{
  "norm": "layernorm",
  "norm_place": "pre",
  "norm_eps": 1e-05,
  "qk_norm": false,
  "parallel_block": false,
  "init_std_o": 0.0,
  "init_std_down": 0.0,
  "optimizer": "muon_variant",
  "lr": 0.00789,
  "lr_mult_o": 1.5,
  "schedule": "cos"
}
Each number is 500 + 50 x the weight over its row's rms, rounded and kept within 0 to 999. Layers, rows and columns count from 0. Numbers have three digits each. The size before them is the row's rms in percent of the matrix's.

# layer 2 attention output (transposed), 256x224, rms 0.15, rows 141-155, columns 0-223
089:566578544468541552539453510440457450536554626525476441486542482395501590550540505523506524391526416432502440373575466520417447492433555485512462475440500640471556530509429499538534493474497494444491465540504561498439516549556507487574417483492489544442521470393559502423413516541445508565480459438453482476537607496495609499428481426532532552559532517477508451514536449485463465509478546570501591569541539511498530476554468394467542514509474522521593537496498418472484523423502455480522579541423492570405484567539438491488527520534516480451600450533485520505398418444545559563484504553410502466598537519478478392441542493458487510551449404533543553482499518511530465528555
102:495464435462399509519507445488527561445519589540562499529528499421483411504557405496461547563503491438479456491450502440534521520571455566526449466585425522440405441514540433433462556508619502525549491493561463550506506393473456517513432500506427434515595428481499529458597594490595538523540594537483455400476528494586465491407424469509543525422459539488408463514441507450440540500495477506458606538487487442476508508562445492578510460555537551502565494551415533556450555553546542498430555560504531565491540375459416479445508549553492495462534485552449475516572428475500535500413517586507474445565551603521464509527519527535402516509497470532529492540536542432580475552430
101:496470491531520548465427488525541389503471361442555504436436573461519480441524423444570518480506418444453389522572411540462520529487557425531461474491535491490487559576554526483492509480526511497565589449479459484448474488423471503471652453585477558546592455514490657393524442449412602502531551479514553542513448488539504603583500535523485501520490445523506560537522554535557509445475463428470542453551464426463532552484534442482511478431497436537533518513501504458557525546502499529576515552462552547497492511516515508518578549579583517468440524429507486481535481561461397499568455481610448518461484479391581467434486521563529546474504496509506438539505495361477489440421
099:509522476547510518478453519480534621418496507527535522575552531539425510471541532573486545507507467387495546486496475498577533510619520496578509515468573479541480341513501450524483539543438579502481501481391468520462509528474451465460464485423479538593521631480506492561393534508443446426505548505554572508383512524471464538485519561553454449531523440464459577515540525463464477500453467513503426457559509560435475518488477545491399475418458526474396578441490513583575618552542505429540567467452467535499472487472423460500419492490508405519496529501565551502606483595450528545514565482459475520497548405367442510475519524441473442471469521466580638524504523489448529497473
098:558571525450566524423488546545546517567440504497435486527540434449560469368487594593468406460462505593571609554547510473511455474474548540473466489463470608488551492571441467527499446489581510426478452469465556551452481568495495417551436472525401466448485545418651479501479523484518595515503539543494504519484438448493484513498473438528560401524529471436523526537483413433458474538432411534530443562555532454482433536503624388528497449511556538529491444552465475521520588373495485460522571495458548593506526529504443605507452456526509506526438449504566464516496444455502539530503496489526560542548444453491464488505565549541528542461507476431397431529555497548501447444547
097:531568519527502549533551532432493443487479634439485413534479394423515503500591514437483403600496479474522559516532481485486494488440510584588465474527450488529510474477564409536474454479534481536464487438458589519538501501583533626456503465498531422457472509464459541443534521478534467486506597439423429559564520528485456583499483503471445454591464391518485485475571360587461562528525521481548502502520496460446525405487521439564483446559443546489555496498538462494537502528511558429571518468526504576639433590491454462455424546523567556402521592445401489423432435464468408453538483500432509486511537540492517517496584526472451481517479543497539431553539471554562566517524
107:485524556524539507465461458538485521488520553558490596554435425493544561478437502546537512549399510488528497425537492441446530633503517565505421450483500567416536516416453519485474473527395471541554527529470489508461477506560505542555572481520536514499597457491511513530472570493437433474466435450416490471502490497426423552453489495428486597461554480549544513484469594479472393399544533573467575505468510536542512501439528444517543598491524494489483556521441550466525465533522444532465511462488582500627562586495517517507494551384514521451396506550586446536463452453494482581444537456532583482420460343498546556509431532540506525456343560483441482572494525453528562438455
098:441585492466487494504475453575458519545512499474547533585454443467522540482476428532434509491560461436499483565504445412507514493441539432581560518435445469463416498508466514581458416547459465573504477484551538490486533534408532535474488545505394479540495504507528485532503553574479441429470530501407555562381551543467481468451539446506496420548467455635563598411408507523533488538504495524522622498417504531529517583529506502602513484565584484541531490464399537504487494491513438533469486498437474537538435475459495539526482512482473455468619500387552471456475574371586490485490495505527518560612504498506579470440541650491482403531483466452472433588485490528520601500504
100:599550474470479458431487444546530518469526542553447530516513549550615488532500508335467492487569553552491489447493531472529502504450474482415499469497510574526479483435530560500471559573491545468411524553508486481500583496518474616501530591452539480476511482544484510523584516594508516578457507519548513528458478478571481621429468467501484584443526504403563494532430483524419508463544503491437496508462452382498476521554474545525470458539477429570456507448555503612500439472493653513458449467495460469475504457542449551492428489431486535446548519486536607519591450440539501549528615464430502492500462520516475438560531530581440404444470577438468509446391385385519514501473
095:504531442433581525455366499425517501540464579521512538440448556533432509499521402453476556520408500473578613499454529540506579496557509541521605494454527530555535484531475509448442605479528516448488499517453514429440478544496424429521484506567458535597567491511566471456496526472528459495518493594516414475478553477485485509430465456495484471492447509511493492593570533408569470497475441447425479484473527455586550492489532599461506494391506554504496515451495591506507379511525453502551531644496508552540519486539423551544553449566440463568478439456506508486513539527438420485461536457535511394557544358471461431502463450536582464570392523594482593529511521510519541468449
099:422592489509497570559505410533506523460542503569486515477547612547442486563558475458596499564560462553540492522461553397489474462519542467461495482518571412534601528366434429496457451460457493459595518525423490395497447545505491458543545500456509435520439528522478521478485523510532509419587495512491588454568470461498521527529472533452460502486508505530520446512525570462447423552528452511409578446454442476492436422469533519383485517555529423607567553537504502542501454568494558471426429421496503516544442580594445562531570409471507506510474427445432545480530586497512465562609491465424544609507522500504436415472420580478513461532503569530589491477459485503502495468531
106:516496459465477574464557510463446495418541440499529512488427546499562542419498526437533438419450476415510443568518500544497563528500538448445467437419442461541400571574499460440608507610487556557509548506511527506493538545559562532469534495623486472559450535490481487455511509519439550472491520583475566568553456448458499505472489569515530482577462514490547536493536429465498518577559572428484570472460482508531505534470414515534554523491502506495577473508530523517629408467545440464464492535440472446452512575552557469501461530449544539557416459412457497470569560410473418561498433410489504456500499441505511444528559513511535438507408515570352463459501611600464576372494
091:455471430456572521511427424582479464513480468580572411432561516435518450555511512517520506521465442579579562500557531365539485538599469490544465435484517523435450497667564441510462475423523542463542549521544460464516436522515570541450464592463542393554482535431559471507512515559521552404513586488477529554515620525545507444522484526496488511430435541534467516544467428382508495486652529491575543538474533537528543467452508438539512445576592572530570514521448516495429442514531485545479482493480446455480499461480421559526455449483494488468527403447468400455457502472444537432475482439500498488455562391538479519533504404457534579547470488561481516519486556543499519472559
094:569491513479502457594548440518534514566561535491561504450468454349589529611434458517504544483421431494588492497481514507510456561437535525475516609530477493507525588578492448443542480478413560494468429494541508548534522477539522552457469530518468570406474416496492558522540544518476518511587470413487477559438462557605501492501503533492424550531518547554568456426433572444534473549400532499533405439493546541523474546540548533499556389556448568516472467512477456476409472508536537483443613470508503441464492555507466437484542497411434436400486505551506513461514461554493493517546503460554430478508397414502463541421494394485554578457535510541574535482428483544542562380521
105:490451445537558417523565478477530580545591477538484560453456436437529526496525580506472547443666492484530469482523484492492509541440408376481498520512509562502470587641559582499442498470517517510545518534497499471496469462619515566445526528549531459517323456531541490516474523473484452456512489554463504519497531542486452550536401458443537545463612522443588488473443518577497525481437470495548448449560515505530514513461497491430571482489502452531486471511526417544578471628479468471475485462558470478520527531564488552450562466461405626483475404579441530473489430428440498488459368487549588552416460504547540496430462496469522567499508511473501478571475555491450500444436
# layer 2 attention value, 256x224, rms 0.131, rows 142-155, columns 0-223
099:380496527436594499516441551470505487447555381498577513353513535525449502495383564527562489435477545546575551430491551519486541512449475525524530583378528510423472513439600557533560516485433464514490549465508446505449441561548552490545471526501548573573475591529505543503475461542422529475457492481518529537519475557573530435569554500545433492475504420464569512508482627425554530463475507431458495540581418548468519510484515525536458505573499481440405532484489550473510455485528523504543490541476591537379477575492508558432406495573570421468463553486512497492461581588504528520459495423532460569496450433424540562437474453371529466461538466492475478470533428441491487471528
104:597505533474585467529492441523469462548498598516606431498514417422374420566507515602392526531492532556443554516472519475491471469474531519491486571532509413476416385480449473598457420600467349446507568517512472549508514427473577535484441499567506582484470573500558492573457640497426447608582465476480441514498523549488598457399516469463493509491457548554537533417459547529428559480447484509508560515513530577446517461543574552456484531471462524406511486503505496519489507482534539438552475529453481514562561523515568504517424457502478499563496464459492483466476492456528584505432469577474439500476446485602424503569540546513581576502457473516448496499501504534484520421496
100:533486549404523419534514481653532528618545483420564414530522535446504462446510459565518425558504491493540453436599531529475510424494519506510557463455484501479499545506542527582486407589496462484503429537537593484520516450562497562433508433506560498378483412548531478459459489481597585602418490536488414427540468566411482470573543573537575438538524520545521488495464520434503492398565497559523456461516475523543543530541501519519496453543502497451483454444553488475550567515453490506443596515451480438533515381473550593469561502463457582413564453472551490524486529458518480438451494467512511566501532561539516445472485538472528568370531463509466413414466484509407567533473
098:379494451520487414380563395552496476471482478427527489501491575589405463436515516476458516457577527506523429500499523545469597444493492494585487492528420408546411569486570571531454545503492554526498559521577506533530559451500461543507623541433512446491528496503462498470483449450528511561505526437550431422441474419485473464443520608586505519481434433537478470380510517554509549407445517511517478509515455508431540456502482537482485463530445521546550529504539552463472465594532598441520383556550474431554490445396518504535605536438507540509538376461552511431513554534461528482531505543514595582462525510557483500500487504529460494563524557486623554511460527519477515384495
100:476463472471558460458496492478441502523508431555542502403531509449480477445458512419491543485514522649496434535523483521484563434547557469460543531413504537564498435518468442552515567577444450487523513563579443430491508448524518413498487473513486514504484533511516375526448457479501439498489475496554547331431475431528529524537462484444519454483569611468487516544492600509534472539434473492508547501485537573441424459471431477498603513586536469545439512567572503568452549551556472520437511555494544484470591473494474496459601448523525546544537416508585458511572465555627433540531407520605490408464453507533518497458512576531447493467511468460457681512482481502470401484522
104:579536461535476500531538527557456464527509453483518520460502467505494512504422492461469497505585448568536492556505482456580520460529433518556555501479357433564523523558606440496571475410662475482403491442515498458529418400497521425524468473490511424536523508521525481519444539507492467505489557544539516498394524513461549467541447658599541417489454487459449469522631436510417505449510503476526455555511515484515465499485622489492511625468456506482563410433478536497525526474511554513498513465469494453486479532493608478464399418511471462467518528440435586482561512422448545522485454517492482518501579516494510524565507424538590515446594472440566490402526429542400435568480
097:594426480572558398522580516434506537558528531479502479462472433577560510515533628516545510557457572502502581426517452578452570502448442490505529484503438459473531423489458511446492552522524504572435530503485506508524388421565479451536448494443551528468417490542374450556543511389636445559452467518527502429475465518480479480443535541539539481428516513406528443561592498493509517538477514437488428418515575511510536457537421531457521543425395461522544503479540509580490426514507509377486538521482428512574530522558502509444540509542568418538459443515566512496550399564549481587524582499504453465467443510500491554522453417526475513493533409445552570550558469518490561579482
099:490482542529434593486516499553525613553395416468527465384517509486517515521501412539508528498433445478485537526438399540489483618589491541563515550423493509569455498547476494480516480588593488440569584441471442510492488554465382443536583471535556513538467450458489385484461478458508531502504536537547483466521579527467567499497567573463460523527504381468478424454445516474548505466548576465586602525486545511494510587407468488525512337478473526557452544597467470464487506485528506498501583571542449517524445482438501454573424617532447444524524498500523447443506466594513507441511478544572406511499513525432518511372457463493559506474495486492558467499541548439520507550469
094:556526456516529445524569495573410423547493513501454366575474453472504508497377510481503429509539459471453520526528517565576466508519576513548507456530543522465583498430504504483500419430419525581480505410495540539445548489484559610468482487453497452571422485434505488441472573539488487570545364470506550528524482506488493461480524550516568591485431547480485496464504584478480581495453574493486485347531528477515542615507464437523410478517452506422406490508501460475506542578468579467387420474513583539455483424415526482487420518516491514471496569462505544534521493513585578467549530565459448602492578547518534450540476553430485602494492496534547438565597447527441517519541
100:538467455536471573589653531519432552491443526456480573493492459474617564469568499458491627502483494502514530531464518490530489543448553493520519510462491446530609512567498527408487435548528488451520404475546536488474421530517577601407464443417519596478519513508405468408455500449451469555460540464502519466509474481570501558492527513501420528494488468461531537398441411464500590541464591451538479530472546580520458432484552529539556511429536492444515502557491600457497480404399540552436419462467478463591501382456484471500550558442545557538568516542556520521440433498564497502453478528546500463593483468540522439517492436449517491520471424506501557454561466552532497586394
105:529477462584430379526437473513382537495478553524520548435486482399518531474498530455511550458473481501490588573403458512502493415535498434475564517514511472432499461511544426560427431461499476538466490494456490443526355502524480487437531533512514538539530519537578482539548589504496479460605516458561559567570540492527557509498516480499591516433485503520451606484483500437432548508531427481502422470592516383425529531571521570506514445482405605506384427456504501553547611485464568503545523444499467504520456574509444553503595462511484490489464388482580523494419451459519498482579560595508548486431432535506488514518429587518531533550532514447507458503525448464556464569600
097:479454509543448404496544518425481550468576474437476603489582519575513500516364585411504538497532523500438497563504478548453480433496502502495560533547539609481514463490524446411520554481443478408565493523467458477483471519518563478480485514501492484495543484498460583543563478445477534466442569342450507530579496482523574427482482447529504585519470459484465569482482591489487535460437510459373452421572498486515441576500426473562466525511496430480471576503454550424423540468533520445483450464516491516441544546461557520462491491587505611560510532555468546483585454511573452532560517650479514548555600543469495467533466543513408477512436427449555523409565512480383519512441
093:356448537475497537480512590509514509504448514576471553469505561543489458469506457500403482437503590528492506532524573546526514533524456458467524590444531536517488547481516469423520459539499480538442558488456484458392519602542461458551557495444613533478477498430579513546481474405448460384596461517509594587565409539484540540457471494510572435571553452427446517510541482546403489485552409502571541482433484552501412559574407440501461553484472414545612576517510456489512490449469463500538435532608447501533404475617526523476554473545474491467522494440466444516596514510488496574598456535518470486418491432423509463550537547527512552495492468508440579475456529543497446484453
101:540468540465416639528475464544532466466458474497545575588519526570472490478539511482503482501451479556454562488536457383460522481572576567568522493481511517551574532486440442493520482473530459426520526549425476501510496519530508472491441479415501436413350468573480536499520563545492535491551535393529541496541518564512547476550486471474556395519450437512461475544412478505464521474467534535494510591487522463430481470478541522501437479407570584434528517436474502520480512481520474572543467577550397483429523534528529488478503477443458457468426399539489374569506534493541493586584560461555467491590526575384418542612616515535462475508524553530478656490491449520459460484552